Weights of a small transformer language model.
Architecture: rotary positions, no biases in attention or MLP.
Each number is 128 + 24 x the weight over its row's rms, rounded and kept within 0 to 255. Layers, rows and columns count from 0. Numbers have three digits each. The size before them is the row's rms in percent of the matrix's.

# layer 3 attention key, 256x256, rms 0.11, rows 211-255, columns 0-127
137:146097146118132152135170126120113153126120118144137093126123115069122133095109092138102132094129121084145188154148127134102129136122104146113156125114150078128125143186086139112104110129158110111131128121075141083154134164112123129134138102091116125044146104160186107106109097114111121129146114143113127153113117160169124137163133134150127156086133126106131165151107153070142135117107
125:104115099128144115146164140152123141149148102102126164140111133126062100119135116143153143142140118112106120092118128088167109131101098092078092169105138135126115124157122119165149151082156098094084145114112141159105155146124073161122148146122120124097139125169156095110144117125115136124097108155128138126144126122114147157148158077139144120095146100122151118109117149125176118143147
143:148143145116143090125137105118127160160109132089131169089116133161123150114085123171140100125146124112145091124106169154129151101156081164120131135142129085117131135117136132129077136104129126156121124140104155120070145187112091115124085161138126117137095171097125156117114090110091119152090124093111098134106139113103127112119111137118118095132110146115135096144142162176160170134107
141:126131140124113138109151059129103084116174185128117146121138155145121137128091131124090138158096131154133153105136116119117130185184087124106134120105105180145113123156137109102087090115139106116152092124095107111171133136132098110131177118140093124092118151134169123135179146127152125120162135159122158131132101123154169146118169091124112165160106108081133158164129145120144140161132
144:143132150141105150103103158134138114144123133130087145066133165149148132136140158087137160112117105139108174076141094125148131133110160110151148088118099075093139114120139137138136162182126100122107120100178077110074083131134101168164123140101136115113091158103129112141117171094111084137140139126099120136108096105124181129146154123111111102130159108130161132109121131131109128135126
150:165118155156140129118090128150100139126130135130127107147113110121147141137111118090099046082185120161129105110119150108118105119126153183145155110112143141144126121156141119116112112106116134159102119111125157108088108114182153091148121093085120090103115167164133210122158158138147125108101130146106100130155125145125142118090172148114138117132111163107114140087161126148171141102150
143:112165165144126144117124135161139138156115088156152098117123124143086124157137104114167135101172136076195146143140148093076138155158088149131128138133148146113126169114098108123083115077151123165131091100128104104108116137096134115116132139111138122141137159113099108129102094173158135094134155106106132106101145087163153149174137170122122154141159091145133077113109147127149094185144
147:158149131138136122103162124158125130127146089116141156111147083070108129120106168167111098161148156137131151113130096109142153133090122155084153109150093108123092136156162120136147121123156115114114100178183072172099069140160115121123121114127111078144139151114132117171117152112167127136169175132155100140117091126088123137117179090128149125123114167140134121135150146126141130150143
146:136094144147157134185159116127102152181118089112146112137162140084121146139140140095154122105141124103110068124120148132159135133164140148182134123107132162154123091139103164151107120131127117077126093117126118105144114144114133105144110155077076104121102130108129128176112139124101150148133165142114141128102129142103120164125169147115169128116167102153144148156140157083132137112100
145:112148106174146128133174097144159133133143127062138175138154102107094112132144176173116114123107143086105173077109125129128116165073159133117126140133138102065152143113167129130138162109129130104121173133105067142139087114080138114169106136131100109171139134132136104107159146147107130107109117128149164140107127148155155136119092149114121118094140126121144137123120129114143181123139
142:120153108121147123103169095115118137139084096106164137103093209143123112138125154127158141151098117113126092135123141122147106131133081173118098159153128105144104108099088136125124138169160111131135138145133122104177148146118137095102141142121126137149124094112123117173150196151134142155106112143179116125127107085155163175148115153109091164117143157098118108101112112129099105113090
147:150132146145119124140081127122174167078135160128122126115128116154183129156129153130137097120143145119146198110109163139150127114097148153129146106101142146122091143111139139147122122125156155131107171068105066142153158084117135126151156100109156144181120087114136110152114078130126119123136123101133152112096139141148184210123124089148119114109101153148173145131133134118150118086132
150:129133127128133134105101133131226121157152110106126099162121191154140131105096110145140101110151151093152121156097112108088123109116164138106153134140104115119077119160123112126124137123138161149159133127162133130126125140159155119137109055171144146115125128128119089153162114119131112123136119148143148101101107125109114113088109107116117101139091112134135134098123142167158103124091
076:130112187105145125139134099123110130120155145136161144113135119109176115118125139121117167110104183143114136104118182069129099110141140095119138160189115093117116085128111097122140122131092108124115100126116141108131121143112115125106103119106098088170123149112107089106124103152177117122112119120127082103129105137116139092159143137119089104155080088160102173110116103143140175115138
071:161130102153086136116167168112122137126121111142124117147118131138131106124176141101131077078138101150092113112159109126122110113105153094120189122124121157141156123097136146084118152151123149087104115150129124086092138142138144141126148134140149123149119141109141079149068109093106103114139169084137127119123170133132120133120134163060120141117106136121115113145172132102162119118140
089:116105108141133086127091129142127083080122087133175121101126163161124111141142145132114094106133174107137129050094168140092101132123127099137158130153133138122170155115170086150093118133130142100140151130134176146103121083105149125147137151133088154115109134131135153106132117133137081098109141127121124114094180121137078113118122119118077148113142164068147156134075131126101128146112
076:126126121165089114126133130094195126170140178164074116130097144145152141143102127114158126132131128172141102139151156120147103133107041121152078114101126121137080156115150115160148133139104157134104138116164104142089115121089151127117151122109150105149153095131101125119125141149105132133122113140119174116138127144169117127107118117112150119136129124108107120114072150135107118134172
074:131131144123157132153159131145134156110116146129095169127089080118138111131127142141148103122146166172138128149145167119108123144122158158116125146155121103093133110127116160137066150183113166136154136126101160152092125126095076121117137117105120122169134130163143088135136146156136136130143140145158074147162130110134154134179164133109120118165080091159086120125144106115146149136163
087:112194135097085101109123162148143111103104129143181105115100152127093110142148142123097106151123146106159115075124110131139093126106141071093170142117099125135119112145161116156152096167142132137175151105137152112137147116115137150138131132115147095104088136088104114162103147102085092128133138092064156092083117171154081120111123128121106114105155176144121134114119153128090113142131
073:177098126134086065108128129110139141161179142111102160141123152154124116146097099139102107112124147088141150143120145155137182151128086116151144116125093128157131095120163118128130127113121070129128139150141103129111133165134159089123138109118151122135115072132076121140102132093099141148129149110105116100157094107129128096102081122137097109131121119069129100180132152140128153152137
095:113096145147102119135150107138148146126147119085101128127102069157131128095087158109182131147127149143148143130102142149102175107118120136172127127117121126140111109105122121112154108108129078080118070125161126163132084160135139132156152129118145145174115158116143184105137115099120090118131115132145111106168123078133144112100171131137160125099155116115132127124117089116147134105138
100:141169116125151105122125123120121141144110113162167142135120109070110122124163135151120095124156123150069118150131132072086084139125145164128149115155135076098123138137153141153095120165149143169141163124107110085111126093110116124109114146100109097083127139118102095155149184135105147128107116141112155182089126198085117160109150146153135118098134114114160108118134174123118150118135
085:099159103116159155103152127081145138148120121168132117094127095105136121105144168147089100107143148120068142123114098105111092142114131141125077115120131096112069124142138156106166126117144145146115109137155168067158115086145074158181138092150146126128137131148107141159094161135143112145129144097113137175115141178126131083169134155160103169164154141125124126134130139169149176144101
098:151145075101157177155091116131117093116153130162148141113160100105107108117156100096167103171137158132140139118156114112130136130153136130144110129151151148111146145143119161135134078134129142162146114101129122127172092148084109121140129159143109106122138111156162146156156128094150159109147099133154135112125125113175122137083114175127125125107105172118130114130161134142112168110136
105:123078187156156132165115114127192121127118122118152140159148159090125156115134147100148145114083164104136123152103138126136152089154168141150112161141112126148115122145098126117141133139129109119105166126169135161111127138118139091105198156058124138134125128160135107125141140147122167121132116151145096100110136111123136130156114109119109145144158122114134123097087132130117148189191
093:128124094138132095135159110116097146087154091134152120122096172101117131165143075141093185087091144138099106116150117137144145152124152146139094136107095132130114121114116070121143166124110103129098150148097123152094142139113105116152134154160190151172104166149092116121138121123140161132136112089131154118124109132118122106182122129166165130106133129123124116128133129144129160150135
104:132120093164132121094115139116156079150158126152129122118142125172118112148123123148118113131127112155114133128139132094130120126079125141135138133105098105148140167175130154135170146152156145142134104153139133157096124145138080096077124134132141092158146140142088141165121166117141134120099133119128151139134155157089163117108154131129105143131147156107144132137112182176101156149135
101:124076107101135168150144113116113124116172089162130111096148161112170128162134071113111101170117109144094115109126158115109146179131142158138102133129105127155130139128125130124135143121132132102127121087145114120185161103148129158119158160141122102145108089107138124100146130120122135122082138123147102112094124135128137129122177136113114075180124140126167125093133093104124153129153
090:129098129085136137150088137175142111155093097136132136135105165120154120082105103163084149152114096081119147172122128087122099082142133140135169148141096143150105123117155146100118142161069132131101107140141136116171144117152137095171103141125144090142103124140120134158129089111122135141094121099117165139155163160125100112140118122124136147132127134089110114140138102103110097141119
098:108106153162132094133107097108157167187108104104141116150119068100168116136099126100126127085123108105151114140161160089108117122094116103113097134130113139170139089164129157108128107132151123124173136116130135127116171144128130099109101157096154131111141131153159154125113098173168133149127177172132115125127132131135123118144125150106103160137106110135173117159120134123113149159139
095:161139108074103119124146160104173111117098119109139126124144158113168164157083094108151126151129116167132092083168090110159132112111123099131123120107106157111123134125109139148126096178136135155099140150161139147070136109105100125129150149116100126128150117101160155130134137137146110147063165139079128121158136115137132163095112112108137130132124162135088101127150135123114121111137
094:173155140117129122106137126136146131116128128104137157180156132089158146138100144131131063101138115137142115115127098107128125120112126121127148112113116075150103099078166154167116122122134109173123134115116128118080115111101131148148173150133175123093126125149128081102136169137149133107186130134165128114142191133172126147106139119156111063117120117105109171111164114139106113107115
096:096160145142141109130136134139117139126132084146166121120129159104133091153172105173101169202141098134130092115091144147173122109121084111152131146103141149155138141160159118152130066143126151134090110080111117067124155119094156163122150120179134126154150122145121119127098138152104091131088136130137162123139137093110123148147183097128165146138119112133084096130102125149180180149136
104:084119130121134122120158177140133133184113142121103119145136175133171109121114115109141111140112183140160126165163172092141168141153136210151105119172133118101130095112093082141121112159137120148142119125126146133144085164111136081105130140069122127151125181097098107113114127122146092135103075124154136148126156107128123143168122121081129082123164162119129152125151103124137182119131
095:171133138112113147121137127128163092112155146158120112114109163130144123101131167189120150098114143133090123125126124058123119106136155135140128113129104154154103138112125173136141124128079146171119135129120130079128097135105164097109177137123109158102129109133151114140092122109106172093099152167150125182101098200109178127088126168135140160160070122128134126144145157122182157122122
098:126125145149168118128160123149124144115132091151114094119136140127125137117166144156131152145159117125122152137127104150121111107121151129128131129123137130144149132096105154126130139191109172113149087145120117151169122158124137107096144098150110134171171141104131144153176101097159134117136145169113131136136163095136132118115157154110117075127126089128151149124133094149198107101074
098:136121109147119161094090186130160142193120141158168134095129142147123123138127147150116124096074099150122099124116109089156123143164121129100095148126129134116095158094142147114104120118120184138105114148155115138144145145156140121153120132099172144113107152121133150122125145155102169105119126082153149115125139129151101086104112107137117129086188096144125111133124117125152111161146
101:100138137160168143144129145111130136103147099168116094148130102173120169138128077125150108131107100160127132104124144127144159118128141131122098153171116129140148117095088135113102157110110132140128071149159123129145137117119130119107120124120092141151097134126176108125118132155128095125125109099117154076162136109107135080111185137182112136135113083118123179158145109121142100142172
092:155137098117147119172136115106073095144092131100140129117118118126157115125117133135128087128168111135126171114120124147144156142061123110114095144147123134112102122120155108169077137137140124107115114107125106150091133144146146145095153139125147109191119141129168092057110187138121145121157120144119106133151103143117110106124097072119155159143107142104100076122171092157118135127120
099:140138083106114161116099144159180119131136140119087109165138110113108128108134097121160121112142148108155132138116142147113144123110117168158133147157138153120157108079158100147142176136140122064127138163131154113058166122091081133093120158126119123157117094161155076124125127104159116120112131116100116140104122089123139151105155147139140113101130081126107178142086148132165117121118
103:123119093143099175116144125105116134123111128112140139153150158114087138103137085131124104111152104079183159159113095141120153079145106108144125159092132106149106124109123113166136143125098138106137124134099112145134173100126109096090109154146104126167185083101114122166086050101169089117153099104102116138101148148115107115113129123176104123109122149113151117094175136119132152111127
098:116124137151119103119122074140113123157135112139163129147089076128148107141126108147109119115153130153103153109109155088173158094176085107117131115186148152127115129117154104157142118161074156105121118155133135146134095189148117144121092131119129125130130072134132097127166103112193116094157126126092122132137093127177123142116121144106163138166087130131133146127134118122111168120115
096:147131161096112125118112119121125108120136105132092146172163106128123153145150113123143167157125135143156157118126138112102129151149100132161141149102086118117143142125119156083107111118081086179115116115115062121152084130148153138126154126124134149143095126094115074158118072171140172119116159119150128121139080114188161120105137199122153099115113094156138156142074138116126113157135
096:088130104165115099141123151120100151104076138116103155122124140112107137120151114166103141112111120132134126114127157125128121122132127115137064170124152107163098139077154164142132098147125095131138109142158136090121137129110132137080136094147084167139104111104083106141121147148092102132099093114106162107162114106107109187159133171148081152133157131162182167129108126167112153084107
094:177135125104110144117111090123171166136121109144135129136084091158100106119142102147095162137089148103109108087137140118129151093151155134102149134122145097121116121148134129102156096113164099177111090146110138163136130131124158138150093120119159116138124133111134129119156124146138195118090115132127117104108156119141118132153100156081153118138120140099127121108119102137137120115102